Part of a small language model's weights: 2 heads of 32, a variant of Muon for these matrices.
Each number is 128 + 24 x the weight over its row's rms, rounded and kept within 0 to 255. Layers, rows and columns count from 0. Numbers have three digits each. The size before them is the row's rms in percent of the matrix's.

# layer 11 MLP up, 768x96, rms 0.218, rows 355-403, columns 0-95
105:130120136153144072148132112159101123131124135146144141146163119172129144132141121120101147084099140120114156112121120138208145152083094106104124129099142148128150157118109122152112117127135148118114152091119134153114194119134080154154104183137124112153131144107106150128104182107116133143
101:105144110067131124104148153080150137101117202130131120154104121131102144086115146148121100109096176138121112165108149114093123124119182112124126102147112146109101102123160084095150183123149117125100146152112145122125133111108125112105091099107159097118140093114135133123118118146135143105
104:132148125151142158172150072153126136140126125145148128119126116126117130109131159150164165131130142142156087137060138089140110120140128116106133144101129120165101130111164171115145120141164184104147146132121095120110095158077112111145139125087151131104128130129152144137119124063152166105
107:125119158146091125120150142058107162103135134122110135159133135105164132097176100097126121173150109117170189151139127128111114121108113128132114139145125101146112159122140129111119150118156124135142101151138111165162172135083123074096122123146112137122157117158110120083163108085124133146
100:140128120134071119125197147134132104118152098174150116107085128114148108130130127132181178151159136116087114150158117129118096103117100151166102090125131138116106128105107122141114131085125130175114126114121111173116132118120132113111114114101073101149136137166119168145126117096165131135
097:117145139125131141120084112201139095159101106111132167131157140120109100069157130124144119114150134098112119117169101125138153139166136089120112149110131148172090138136176133139134154122117136160083114132136178082111134102146117133143091098122157118137129127110148146144155163099146148111
101:111176125107151076129111156117144168142150138151098108137144159156102144125154137139143158113131133147154115095111112128121157124087113135117110101095141120138115178137189151131128137123154103107116122112100095154118094153150119097143152124123106144144134173171141130133107137159125150210
096:115107163086113155076108120119118096158148141113130130141113126111109141152127130115132146078075153164128152119155104129098148127105136154185135140177164114127133110140154146118140139136141144155198149160129136104127127081146114114116113086140179145082139120140130120141117152098132130103
107:115130169149133109116105130120116092099105151118114099139129119108125143098153132143133115129108126143123136155107052136095087150096147137130155171150142127160136167138108158101172097160120139112131129132144172095114131123105135104129121207135133148117154129103122117082167119103147086146
117:138141104108136115129145100153139145111155120138118139114148114102127147124097133125126156111115089099147147156138140113155094153125112124105128125164130130198108148113145134078142131135108136113097146107132165175129115136166104115111137103140123144100116095171046104151089162100165138169
114:137132157097110130093118101118140074131150129132122112117105171135143098148088098103133147147138144063127131106120100183144128141144118120148115158135158146133094093194109128145113115125119146138129086115187121121134161115178123159141154161121173141134098147128125120130095102157117121125
103:112159129153121117147139126116079089116146149166135162114090105142147107142123138151160129146133118126127100138128174087117125131127096150084154142121172174102143110122161141105100128106143129130065132130190096159149152151143108096138152125109110129143141128133159160095144106152087160136
122:104134125127143139125123113140112157098160139115141148144131148121098113127132135142143118135167126076140087102108139108158122084132108139093133132136139128106099051112106096122140092103108140146065138123157106141120141119133141080093134117150100131105097126082099118120154177124097109074
100:119115153158111155102144087117176132115084138132123184136113113146105121124129139151146131096118137104158135148093114135091167154161137093122091137122145133161144183149093161127135134123158098126149100099183134133157157123120127113125144123115080155082109116120097141091146105107107142144
102:114124112162151159189113113117122150177087109140162103154144094170102201168125166137126164128104125119073134119138161125121108135149110111121137102141126120136118093124092141159140105134117116092147107143131118116108114174149166141131129120113122154106121141087089109154146138134118145125
085:130111148151114151132117106145123145142103189113121137122121179155114132122097150142166111123100086093129130096138091090138105121142121118139165136154110133150130150131167199121093118098148110125168140158120146125135124073127134127103180133128111142159079140129095166134122116131104150097
102:153150142071154120098083126168121099121148097150151122171095161137153121101108127110109144087130115123124112106101114103151119131131108139131110138137157166147144103098112100148125093125136171162172131160143090117124119126156137139146159080109087149096159104170126111147137130168139103136
105:139143078186128211125164111107122131130142134168131141142157159112097108126125123106094142140129120119154122143118111159128093123162098071143113114127124138115133126136156178121129127136155112112144121123088122122159152125116137136139109107150112160133138147120133073088106143060123139151
092:110088094129127121089141112137115190115126148137135105127106136123107123104099111135106140091111138137140144125120116131182100128107127147089130113170104099160153160136126113100122107128133102104194150134139109104134106126153075115122126159127151103117111106173114127138143147184139105194
109:154172121129154168133160164120130129118116095131145169093164119138116161156123121175112114141129109140125142111129135162104158140091126103144136138127104152139139126147109155169135102142138101155091189149123161160099098135107155133129155168091127158086147092134093115162146149132163121116
095:143107114119139137155152087147132155135124152194128114120133140142140091075157175159125154131114122124142168136071104124123144140125098097160138165136118126123101176182113108123120141147073109099098160110163127140120150173083137137109133129129135142128130149146087107125136129149127151133
088:086096107152083124123130156085136120127112120112102127124133118107125118144113116131093148135151129110162122118129107125132177087087078166129128132109171157112111135104099133097145108066135159102119163148100159158119139091143128133119145125147115109104126092168127121156179139096122172139
116:135164149117171155127142133121136116161099133217163157112099134139165137091116128159123125092116127119115109128088099143160126115137138136131088149109194122119095102107080121161149095107109177155141129124116142145138139116118101154139099118134115134097112083137140128126131161128103120126
108:106136132136129115086136165137110161160112107111132131094079141160120137143123174131131116123082124101073136118112085140141162143158132134094145136146114115179151140107153128083147142119116108153153131185159128122157116089127120130189103099124111122126113123123109139134120174099142142084
075:101141152117101120097174120137096120142154108135138101121160158154136118101111147097103116112095124095125105103107158140147183155113117147161128120098124126137116138112108150112140133175103129183114140166147141143099171120140106182120119110188159145161113125104122087139122164093143125128
101:098113121146105086118121156101114126110154171143122074151124128118141137135084182144185128117122123129073107098147171109147086115116132113131122168109148099180136122110149148120101123140129147071118110118102108118089105147110121120131144130101125153102130181101131129132125144157152150113
107:127126146177109090134111179124093130139039083143123106112133127183095130151111126149101124143138145122126129122122117098087086151102110110120116134135127127096136161075156143150090111132118151118126110141107110108092123167134144145092118121110142119153128115060123134129115134133119115128
109:102106147131119118147142122119140128161144106100147110136152200175129129132114119123129132110183099131131135117130142096182118102081123110153130131090121155131114114150094128144152092114102168136141115136130125119110128119160088131118123136161173157137159141126075156183174119122169132139
087:120088135137103162175075153120144194104126166157151141144153126135118111084103148155116124140181159134123130151146140164129135156108107108141139115155106074121156120175117113106134134155123160162172106185126121125151143114140146098124101125143120147115127088123146117124113120149125142136
072:128161108093134133186146062132143123115107147139113147128172143132128104159088112180131156096127164162112096148137157097124109097097174136144115168126130091148164156144152130144100136141192119135142140132156126110102139113134089133130104106118108114119148111154151135132133146098128119107
108:130074132147142133139137094126127122140089131135146117114156093100110146104144145102123109122138123113129134152142159099147142128134123121133106122137103134079147134111070074132128149131140125200152108062100114114114168113108183122115121138103073158143110120113162125111154136087147123146
075:172098124121141154141125133120095135209083139143130131087135126135094119093147125118126111121163088123156122130150145111093183133144135100116085121169110097152137133103122137104124108157166065169115120145131129142117110132157146165135120126110167117132140118088130107151121140119154111106
100:121113149137131164165128129151131143142139171192146106116056126127075170154131146124073112124164181144138126143086101128145152121134128110117117142170148139148126125143102125157153146154103137098132156166117106105107137112107135136117105115134103096108139155144126173113156147123152106122
105:143121143159118162158136165156097117177136104130074164120162148090183181157163125151126109089103134102154144135124162118089111145098124115117148139113163174122130121146145144144114115123139137164169119122153123141130097118119140133102154111130126103111100113144134140082126107077108136125
067:127134134141112141123111077158124122116155150119151085178101110128149128126142119143143194157145140147153142108150141112094109115114112095132116139142134131102108126137131133113146147114116141103128150157162172138142109120075185177172121174086140145153095141156115108105137133134168156100
092:123062127164133144145144095172113135135155102127118095147100112131129166119174119076123149157107128108149141137119121100113129146137151099134150103116117153161172106142166132116054130143121113137125144101181126124120153118160134097084129133110179151125137122114104157130112128147146161142
091:136120147137134127113133084153111141130176155124161121125104097147143127144104119151124090122100150085159143141084162152145170165156136126134154143101138108126110095125113097105100141116100118133127100128103104127098118087125141112122060143122086124153119087094116192117145164114143106120
070:125125123109114045083097129151169124112125094170151131116129131104142108155109146077123135132160086126126129114107146109131125115155117110122066103166102109122176142103169144146111104153128122101107124140121133145094164150125150096161137122135089106147120137139128152117099080137132118140
097:104124145164093128161153150097111092143106082133091144108135110157125155118127127159158118155133127188122155127145101140155139146111175114096122098065120135143128127117108139116121150116153081133131076056119118124151118150112158128118137145132130162139162139156120141105137108127169148128
089:137148148150135124101128110120139160079124127159161119126133166110152082125145157163130134092161151157128141093106115143142168147103175096181109110133150144101105139168177111140147134084125131135130139112160113148127103136117115184134145163112099165107116110130116123131167091139166136136
107:157132129098157133134137142160113123115151093113106137124120119133162100109112131123096098140124132142179174108141160135112116117122121154114132139118119086112160085138087148111085150098090098111121100120117097172112108152113160133125125124111134143110151160149114119174117146107052185127
103:160149129128130112143124147141092137108151132085149160118145134133160096108163136081151140097124103148121098121136153107125129113167113103101143124120099139130109127133173136104204165128134152133142090189125130108157124126135129091140128134103085137182145073137158128099124121148156111139
107:141138116159121142143146102152171135113128165099128094106124144122142128124146152147150098096140133088116133135145163084104115086119070123143169160136120117085112112139104151125163107187108087095110113135105094114167163137158115143135092118133106092137174092113118117103143147134130115114
100:179111119169141109091138169141107124149105126112126141105135124156090154112148123093119130126148159150084132159111149128140120123157120119136145121159158148134174101114147133106128130125142084127136123100095121154131110075056089145126117125107103116138160151131130149165143152062110156127
109:152085138145109185115104112136152132085102145123143111129126160093114134135084092096090108115138127139154126160162147127115130124141137161108104128102105143096138147084127189109129168091128121122127109129152155112145113096108143113111161150107103154127126159121121136139103146145050106108
097:133134108130143104094126129103106157120140170141172088137135116124143111114101093128132113116138080147128136121134123138122153132168160166120167102103111153142096138132094134125128163103149101089166124094178141110129097106103123132138107150110133102118133120118101172121137048144124144069
093:145102112146176112131125083152131126138108149135159126141096135115148154123137155099175081143128144143092172096160136143096115127140195156142114132114072169174122161144087141114111105154111086132098106109125112136123134136125149118127128137147133126095122161137096092156116140169140132131
092:080147090144142126123131123130105073120094173140156178100101118148093121114112126114090110115115087180137105101103135135158113164111156128099109125160129163117146133133082106116137106120139144131134173134153125153156159135146130160100128133171121136101153095136141104126128163157104136169
088:084171097103109098142110167172121125137100114124162105110104117108119148146103159121181138081164126143093129124112122131119132102092128165152123114132089105146140084111108126109129141159149133079093114156112177108154082092108114138099125118129151164136116122124152120155144144141095121128
# layer 11 MLP down (transposed), 768x96, rms 0.143, rows 355-402, columns 0-95
103:125083126115168144123140110130143113118108111129128121141122131135132145110076165136157079093127170116116121167163147151109169123141178108132125148129094137147150141132107108079138157103093084089134146094129104166132124119065134127094149116092099144136125081128135164132128099136124109115
103:129116153145102165112163084079182121151107114100117121171132115089129126130126166126118174088133126160156092166091051126160145124159109110115075142123159121120101120119117105104133148118115138113134111105139131138105116108129115149098115147102144129135156125116167154132150118109145105116
097:123139122147108102090113127139172116145149109131138089120113129112134142144096091113129050135131150094099137134150105141163144149109147180144152139137127121114150166138144124110098078122106147140101122095135132108126185115123060155142112109191106156157136124127111130104113128138149130138
109:131104111115136142159127140136143065152115159180104155122137102123155107157095118146121140161139143163154141135124081093102112124136112155129125124132164128146151141134135179123118118166123142109157145134125171113133140134137134129105142098092147124170093135071120126191120082138109169102
100:122108105106130160142081118132138113159088132131122115139148114139176115079153087126123123132128124112135113179113132122080152163115120141134084104134181138091153150114164112109097141141126142126122133127159099130123096165114127118071168072112161116155114125126127166142111134172134147134
109:132134110144123177127175124121142111146118120131127115145138127116166133134164144090117218160124109149125131154138139075146132101123094130128103158140149133143152112065127175114137071131094123119087117139146132122091120124111118106102137116108136097142101112111140150155117108091136169109
100:093143127126168134140142120113159138122140137142171154147094099117095109165087114176122193134097149135135114124123146130130104151097115131162110145149140136107131112077151153138138120151168140129087124136107190142117141102102122124086099107134195126144144133154120130141146125106129175121
097:087178160107172119125118102071169148102135112140111110144150149115140103125123117111153097167148157117096114114162155110114168116106120107147151152111135157118155170100145146135095145083114144117117103134109135129111132116118159155074108139136092145097147114133144151102117130077123161113
105:126100115116161099122141121083119101137101103117107183118185130167165139090120111171157140147081119124130107109138091115114111139137093127132136146088112157110159130128082128187112087164126123151113108112150117116129161150127105137161136119112125084115119112081121143153117128145107151129
115:102147123124132125101089106138139116137185152179121144116124124085099125120105094133110110120131151091185103096117170117117125155162103085113148144123174165163122114123106118146171133158125123135130153130156121118138108124142096151143102134136113097102184116163130112138109139074146113107
108:157148163073179097141137127102170151128154138140129145120121096111118115136128102149165117168136148110129122116141116153155140100136130095161125063197102125143113156132120133169095151122164145097139153139102095139135104142155140144125129135138129159091125131144096102161170152140143139141
114:111140120123146086115108111160112136117101103147161134112111152147144148120148136142115122113123157090148141109127109107149146103150140132125104118162098118186146161173117125130091149129098120148166076108153144128154146125123177183129132141090113143101121128126148069138182125107126079151
115:132142142129111084093128098114129112123124153152144093135154139107080158118143123124119170129126141122172109121109147074127151146140116083130094114165135131178137133118120130141134133134127136110217144152113152164116116131133153124147118143132092132105187173122080121136140137094149110152
104:164124140107145117138114136120122107152139123151118122115109081114130143129139130107133181090117120149103126101128168095110134141166162114116145105173121176144130108120129145110125176110148107120154154167164169109128132117149113174124134144137138129084135180120084081143134099138074097160
110:150167122110126102129137106121151099172155121081171135139177111130169124134123117111138126149109094134164087109108145092140127112141142112147125144160132109129087109093142148170098164096140151141131125133140164096158121102118120152144162121170090080075119134138135129117103124116136102086
096:120115138111108143146118121154118101108165130150121104138144114132126115147161113135097120150089127110080147112134164130106095121162119134118120114141180137143101136114167105149157157087091104121145150163106093102119107118146177101126082121170156114047141133092136113128116121158126100137
118:180150115123116100153116159099102103146143126107107147156126165093113137128110067126142195109135105139099124166129118139153148099109102133147139148109157141109067119112174133109153087142159166097134112129131121138105120113151128150143133133139129153168087122146145158131115156127153093114
097:141135106073079115127126133143131091153132110098100120109137123122160175121097113089122097140123141123114134161125161105174177103113086122118144132093131139107142165081122120128082091102128145120131098153133122128107119142123145111158147100116085139127114137172165136123080131128156172141
099:143141103154140118144152135115143133118134140121142145124116141172153125148108132157152138156099121114089131076126142109100118164164150096144136140149128159103080114122139123153144111149089124129117131087154116121167169178119147182134109122146105154150138094188083137152167105110158097140
101:116060106137151136121167097128138093162111163100068110106142112151078150156141122149090159147138143117170126134110122118144103102146155152121141113141135095149110111088117138128130118139126148095135122085145176105098130107133145129130102188133147104114157126168122099136147114154132130106
096:140106116125092164199106132137158114137140135116136117070164121133151126133095091121129109131156145146116144138135195114120132143138139150142133097078089146136140098141097164120132117104123086113133162130105104132142138113128154130075117144100129175145114108097148116101083128139097155150
099:103104143128094128184141138149096115135153152102103116122123100158138122113109140151157103147183107096120141139108137124134072133181118140137138127159141154096128094153165086122102145112114104147132105117132131128167099134179110118092153144168141117109117122055131140117140119143136102101
113:131149169169156089117113106118144147165099127174183089110135137082096144132117129139130144135154141132146147183150113143072106136125108144136112089120141161119155136157106126146079185123123104111123133159134111100158130094121108149100138143114129091133131180112119112150122133155121129126
109:111110109138110132129090119148134128161098124136126093157143119124155088101095182117120172096118107135083158151120094139120092112142135094136130150111137129161120087116160149099122170090128103131151172129112168124182115071111122112115100128153139116148106141095141145130088094135119118135
103:105112156167114129148140136130125133139183124103139149137113195101088132123132106115129186093141153126146134128156110094093104123125099162137102105166151109146126111135166146144137118147133127146170127136161130102110140132132090146059133140131112149152152127165131121107153141111145192114
100:142163145152120166110126134147152145148114144122147144123122156141113173120147134096138068117135115130178109121117167118124152078151112142120164095164118153139091139175100113126167124116136107124133132109171163093151105094136105088092107104130159136144131133136133117083144116091105087107
101:171096094117124122115085159097161121130146120139136106095140134103151134100167118145115064111124110127109103096134152135138147127164118143139109112144122158148116120126108113085173147178119120119141152141099104119183151088139093143112103138203130162105113133131136124102153110124102125132
105:096126077131132146090128157126183131122121102120152105148136108125131127108131130118145080134103134140109095185174138137131131106148139165136130100106145100134107131113132145109164146137174123063124149148106118127091104143145104092148129119150120159180118147139127160126116139162096185131
095:122118151077153144106125115115131094135126119102205153107113154145129124147154117155088102135107135134114096086084137138149142116140103145133129131093169100166129091142111129132097115120140114150109107098113157121131088081109114109124148139113100146153114104147128182067131130103151103126
076:131152164132128129146151133160135129126135104118116097110131133094156120153204131112098088126113115124160133176110149133130154133158127189150121105139122140108102101108139086088090103145100138109089116079117154127145155105124119107090137088128129114133135157100110113108157135143151183141
106:117119129159136166095141134094097104138147153145095142163161128104118106147128143130103165083140161122124135130065126154064120125135084107123137111120153156151137100132162136075166128097125123118152180102095120119163126118128123105109135158129125145105150150111162103138108144124109088107
081:095137140163135108120132141120148102146121107112125103139115102137143104112077108155128117133091137141107165141108170125158094129097127138195091123085097148131163116108120121117118071098128194143143158114095150157142133126135123108133154101173117145135108152112119165104151106102138099136
101:174138160112125135120125189094143130142128125127181161070115132151110149181145135136131111104146118148101098114166134158122097152120119083122105105120081120134142133111125094131088071147183108097122121118148108139106124118164117133170106132115122168148127135139090128110143133126111133120
109:136107112128089155109121135120138133142132141125137152116126138135121164103087108143101110129124150116074101173154138134147168106118149157126115091114123116133109166135151085073146146086135117134127124132143160112134153081121121131127136111169105105167086086143178116103096071086118113129
066:117134157131131151048097137135106146139141140131103121103132089159122181134139088158102169128173140107119095107116098122120143165128134102133129129131107129108103136108093113139084109118141152177161104109128147102120144157124131102088171102165110135136131120092142110118134087105163135134
090:132093121125158126131134103126094120119140140122130163127127137094055091148150132081178200092122167157154141151148131130114112091173107155123136140120140144133119169171137148103175153146151130111155115136110130156117158137121146148109127128134114118150161149158129087125148127126090126128
093:139157131130144131114107096119144112134104121137146148133121146146122150109074124105144150141139113103131151138095114174135140176121116067104163113109145136102112167097130136075115124125161092199096148125169140175118138103138150152126111142094119156127157137114131164168125123141128087116
080:137211142132181155134142166149138133124120105110092181130134120100128134156134148108110125079129132117188096097147128107149160086104133124151138116143144149127095097137110137148134116101140125141164104115086114086147112143111122156119140115124112114089115131173147106100132161117121138112
112:115161123133086163122072053125155124075138148134177083127115164158135103144121123099127150140134139170121152140120110132090118143097152079129159126139158139119120124133143086080101148131144161120128145108151136113136133134163140113119132116127158128119146109135165111133138078110141124160
084:117087111112161139128080101134155146088185135141162150104145118123166116130165139123170175130113161091128167162144138099135141145139118147128101126125132160168114126102114106120139131143160126099115104164147131102136124107098152096089098089144149148088125100137152137122158101120117169140
105:174128128156168143116153083114136148151116111134143152067154107164107127126170114126129117147135125104125103152117171128090090112149144100097137116105154114146130169155120153153135107106114117142090130124164139112118163101087114151116112141140168096135154146097127140119107149124170112190
091:165114113131134124105142114141111075116140123184112137141159110087091109158130128144086139146140099130122110126151131120132081158118143120120091124144108091117122122164115141143116063097136167151133179144110115113150177121119125149141121138155131126128158191122068146152127104119123134152
107:148139187142120122101138135122119132101119177162107112102146140137089099164148146135147177102137135126108153137128141108133086134088102143070082113101122112138146074110135140156125123100172172149112106102168115133109114120159140116135125140115127115155129107084146153105163138147120134163
096:158158117102125081152080155136118123110167138126146141141144124144139115109116090108106136106149128118088111151127172113167161139107115162140147131090109129118127177159104125121139104158099158115139183152140114167136169192106146120149115124103113169145120145131109092144115091135148130116
103:125135138162143101110131110133119213151077130131131152163093118131131129115132127146131108151123101139117105142118118109117119134158161097124144096143151128132140150155146152135114210141146128156109097137118109083083085111121132136101171106113142092164113116137139186121126116143123146148
093:145121142163115111120144164132153115119144073110113139126055151113138092093112129217131072133130132106163117114107143150129161131082113103125096161152108119118142113131133128165078130116126132139126114148118095174105137126130121150136141124151111103107112140139153116141113153114163118143
103:165129119112117099139109122140134113116130112148089149178181108136145134108116125147115172135141080090143158152188101137117145094127127143126166159159120110104152122068121144106131118135105131111120121134145119090098115138147106135142115157113118083142104139159110132097108135167103080084
097:156156150144090182106119133146147089118154124102073109146117144100147100135124169107156146087098126152111144137119121131152099152157132141124121163130170143122107089134155126110139139160115166109128107151156142112106127133133153116161104115149102129165103172078129120152120108104114137189
# layer 11 MLP gate, 768x96, rms 0.205, rows 356-403, columns 0-95
095:155165103091098090124098165101146118116114125128153144128141142110162129115175100128119115144097106131125180129137147153083106150101172112137070118121157126158107142094163086123166128129120106142115108134119131133134144125131154130132115074125124168102114119102077167099106136124117098152
099:136141122095140131061110145093139142146130097129120123161138121145072107124169108104078139130115152102137159129130114121126142128101114162098146135163188117096158155146088146143147167122073104154113131116131123124093136099161141132138137136085119133140096137150076127151092140125118140141
110:125159175119177140136146122104148123147143125114129113140146142126111108067154110122126178147110139165136131108113097122141084122085148113154105142075099119100112113168099158152145127125142098113099171119113111125144110128133151087191122150104129119145138112119163141137162182115152125131
108:138125174118102141153131172125178101116132107119099115153140137074115107088109135142134142097159142132124146150154129095099154121120142138121130160109144143089135112155113117120145122143107151123185150096080150133139139072098162177124166123144136103144111153152181131155123158140112135119
105:132130121133142112167125108109145145147177126100080125144159137103164188109121113106108130129114088112147145136104154098167148104130134170108161154160127159091147110119134135145078119142134130128079113120099134102139105137104133133141133118079140159110117098095172150115149152133140162080
113:091137102105126090094119151127137157126132131180141147159137079125123072114119167114124150118133122125153106153140120141156083147107158148145159127129150134117142116100104099129105125142185134137090137152105117142109163204136138138139100125111152164146155101130153149107121116106146165092
100:146134155197157116094111115111119146128130119113114117101111140166155079114141147089125143131097169106099099108128137095122126072140137115087147159122126150155129106154120114130110124138135123071091140145147125106145096133092139159149111123135115132165155106113121171141171137139084109165
106:143081175136146134142183095136117093135099110154161097123148095095150089118118159141183142146123118121108137080146143152095119157146145062101130117112114128120140126139123143149124124121156110151148093131094135101151159117147157137124126124134140160079116110102096120105109118143141110171
116:125125127134145110090119091152155145126135141156073099115121131079131100137116153145137124121102103093130139167114124137149111131129114084135093112144096119131121086117125131099149127160140116104133136084153113110124136072150160114136057133124095111119134135082107118123144126055116144171
114:123141159109135135127139146149142154144162136113094170151166180141132124130162112118126110119097109147178152140126099089091066172116164124146138181124121132117137103075142153158105143146106144104134154112139091117144106118144153118125140139103077112124140131081163138103117116126120144106
105:130163077167113117168148115131136123098141116145119137133149118137096095102179057134137170104145108181146174115121149092147120098120111126137156108123125153119143139149112158137115083119124092169111111131117144106120174125109133147160135105116114098144108143088147158130104102129150129106
120:129119137137100095094125130125153153138112189141089114096134137145086159067150146114134158106096117135149105148098201093113175109172105096101138118101159135160136115144140111139121127124166102112137146127148135121127101126140127113110131143109100126075123156090130106144133108147108109124
110:120175141129171090123145067117132095124161148133138133105115113102122131111100117142134125109138140130094095127096077149113140144127165113120108127160102187126136100160136157122102115109170096108145175127138140150182152131139120151130133100120106134139108133129149095135187140113129154081
104:139149132114122117163116115111091121132127130124132170094132161152127151180110132093139169102103073121146124156155117158134128130083165127146137157165135119163140148141121121140120110117129160123107086128147126142082155121071177171134125142128158161110077107102125127160123146154140146155
094:123135146119128105070126149103175094103131116135144116131141092156131098116151117152107178137119126129108117182131141097139115112137153154160111138154118082151109132083120122165141100085145149092148128156094106161117155139134136145119118140103144077185139100124162107131127146089132101137
111:128133131132088125145155083122172119130129126115076095128161108108094133130125158116096152091148091110143129143175143144125115125086123142161142131108148127161132138144094128112135124135103077102122158125137097097151119117185132134131113164100159161147117110113143113112168152149199115139
094:143114153140151172144138143144109156133122122186128130136107151078144161135129131138115116122093092137090148155180163129122106151083148159145083113102146113127113116093134142159097115137111118126095144128092159160088142168106099129127106124106147136106124086104161129105123155169115140094
092:102116110130140154130113181114129084126150146137111173117148117122111138110119181108129147173117107087094159152137131173098130154120145142117156151120123140159091142122095101124154140141162153129103132114148131137151091130120170097159149101112137141135157103130165166084123137137123099067
108:127149136120165157109149123106145113107158153140094118153129089129093173130120125122135132107080107093119150133093160130112142132087137148130181159152159139130098092156148110111137142113120119149080132133101106111044089138156171152136110151121111137087127152121126146154148142131112122137
099:110136185115085120107113108131165144151156112140128116117168123128113103122136142120090114112108116170139159147136126141079137154118155126129118146151142088132144182155072132130084106130104135119112125158138159096124137137086153150105138112074120120174127133106103137158165110114136077131
091:150126130157107139114131169088126168113112135111081122105122146149144146097163113090125137082138082138136138164164114165118134108141133135085104104109110116165146176108126130098145153138155127133166140173155146097107137115144169109139110094124117108103106109142086118109109148107122182127
111:120171165152112070118159116116131137148085084102144134101136145147150125100151118083104149140135137145112131140162120192124101142127140107131116168093078139086126105184119136145114090121128120121138134180123128132132160110070123147133111153115135108153133129147124138156141148128103162129
101:065147127131121100143128159114134161115118120102107114110115131115083135112191112132176153157133176168127119125122153113114143131144135167106109137124126127130151101118130133110115106085110131138123116145113122055138174184144138127129072165134135134111098128096129147153113172138111136120
100:105130169086114129128133128132112111127142182142114091147167108137157117121127083143094082117061119091127150121123143148145162170091108139110150124134104166091108158122108132139150117115140131189128152148127135095118142108123113147147077123163142169118107135093138120132127151119102129095
107:093084126149114129159121140164125085125137161123077114117125114106144089099153159177104123114123148135174110114110110075110143112136164136120136155110142138120147145186105151152107106102150108100112125134097172134148092114108146141091155134128151133120081170127110124117128132165135154150
095:202120130120118138140121124148134147110124145141110099128135116088176113126144097097135134087089125086085099094140169124105131118137169069131148116116141093131123096123130159141151118175092132142149139157127111132153070144114161139149139126171108147096107103125096145153123120126117126141
107:111153130144143110126120130118132152139101115135088152103102196136128117099134109077139102141141175148123156126160158157108150185143133106139156156101158099109147089098137109132105148196167088107115112165103136156111156120148134142132131075113137155158120141132125123131143113125134124121
103:151160140110134126198108146162126158093101103130126123114120127147143129126147114149118124143116138142128165150147139177054122141093112149129139112136122138176122131133136135131154145150139143159169139147089136163181102126098179099154116095129150103103130152154103116136117139164128107086
078:150130152110159117090123151147077113116117111136137120108125141117173136145127123116092110115134141097173153125090138121174153160128132155138136111146134128051094123086142111128117132157113109166114132062117154142138177126096127108121124153165120101114113135112150094163111093140148120159
109:091130125172142212126138127123167115110137134130141161157090149088120123170153113107098139090147116090117134139162129130096170139125115130118105123136153149139165182122119106155083105139113115133113165154129133082113106110138157106134105156115136148110109146157147138118140130113107154161
078:129153118069119124102142097100147154135117085158147097161158151156140129127132157105097135129137169103157120139149114091151128178162125103139137113168144149124115095137158103116077093137167149104183133137106091108120126132115115124104145114127094132167120112133145078111133098123102131134
098:126144102103103148143113175076143167119171142141101159146103114090160124148118113093137101124102115139129081166111140102115141143102144077172143132120145103143115128098111130132099097115180117137163122158135129163096128169137112168115160102082116138126155112110113121113121121140116159113
111:160106138108110136180105087138132123133133084140102153132105148122144140108120115166120172148146084130133155091141149144113132114116093109118146149121192171125108091085125139138111095110138069124161134126139124128151128144110127099113145130100076114115156147118099153133117098181140150147
068:124122116126131108123116167126143153124156097108165162143136155098166141136139139128123107101180135119121103134063119131135162108127142181142155133148135156133118115166098141151088155130130097110117123110159133102113153130129095059076141134163121152139124144122080115126139169146165146148
097:095114114116074113176140121106126108132141161145133138111109073118126107120125123091117149119131148131103127147097121133149137131150110080124103122125173117159110128138066122139095107151184143167131182149079122120142143143120121118091129125129147153134116105136161123133194150125084115127
080:114119138096155095105098129120131143085149133132122142093136109153157167109170120124152131135131090150108144098092120075153128089072149144182142118124104112103108137128151136141147151100142106134130109110128148139098142104137113089073124156153096092092120147110136130137079123170114134121
080:130173130143136148166171151142104150132069132146106129131111118148125147148094151166118092104104138093128121111109123110115150109094143095187149155113126113149101161142079169126150094109131173156141124110099152136149096121131098111149145142118111140080110148118098106112128137150091145116
118:091116173134127159155121112121119119188194184127117179117140166177167146074135124115096123118108104118132112103111135167135115149132177147136132152133150109112114135138125139152109104127137094112136106151148146102143134099139164133132119123127118152104081139106124134111118086113123162128
087:110136094090122089158162153145120155116116118102114070138120133112137142176112105127135146129151090151101151092118165155162130151109106115124121106133162061078130128132100116145132106102094125096161133113114136118153147151144123172123106109123072148144116150149156122130111155119114130163
113:122148141117136117130120154094121149119150173128155154120144143130132137142127128104108144152162150104139147143138165144125141085151098115139157121086177070148123104151078158126083138075091125114135112135141149162124106113142127109182142145100118150090137098157100147164160163126111111142
106:134144116117129116120169109143138153139119155123142143132148114139101130135123109132150159133118122116083146081151113120148095129150140156118141153134118087158142164127100081162095147077097128115159164136159130147094190160121121131137119104078159153144122167085153080169113116135141115120
108:160149088139139123119105124092136122121131153139105118083128129145140176149161140146132109114073087142136166137125149136152135101135140147148153138133078104128109114083095132100133118138092133111173136123109136105119113114140096132158132112114109094085123169096077125084094133138093078122
098:123147140126067123148139150145090145107116133168118116097098113101117159152095143115104079145112122111105097150111146098156091111103107146120116110129139139092095137105133137154090084164141109121152161130107133142132176190106165158169115128116097125124099146089129108139160124135109134128
106:140109132116125164102127132143100150138150170135168113137143127105120086126147128129123120142075097129135133133084093131137164164154110125095139148105149123170138151107130143139077124103187097182116151173131108172128149111155161129138109095103130116154119134079106157111169138125132122137
094:104148143115106135117122129116116113117134119107097110166110106125099131122138150145118184095121117131103143117092111121156132144094113136127157163122119126148105127147122139163085165091102117105089092143155088125160068145123150090097144144130157092070134106101101147135110133188123146109
088:119149132118128144128092158108140097166150109103126134108123077100119151106153184134098154096134121140111116128114134080139136153161113146109133100161101154118140108071127143141159132102130081124153117147105110095138136138170149100118106102127143145113146135075141177139108131146113074098
102:133118125119159115114160140124155134156126131121108157105139155116145150138100116116131129106109106110154122079205125150159164142097175145130099099095113176142144161138118147126094092063157133087137153127153122153113142096150109153119118139099127121129148156121163142109108165155126119156
090:123165144153133140119160172102167156129092158115090138129123094090107099104115119106077106128083134135143124158106140154120133129154107147118149082102152134076122148129109140137150134143122126120116148133137118168117090143116124120192131197132117128144106130098133100143117132154156114175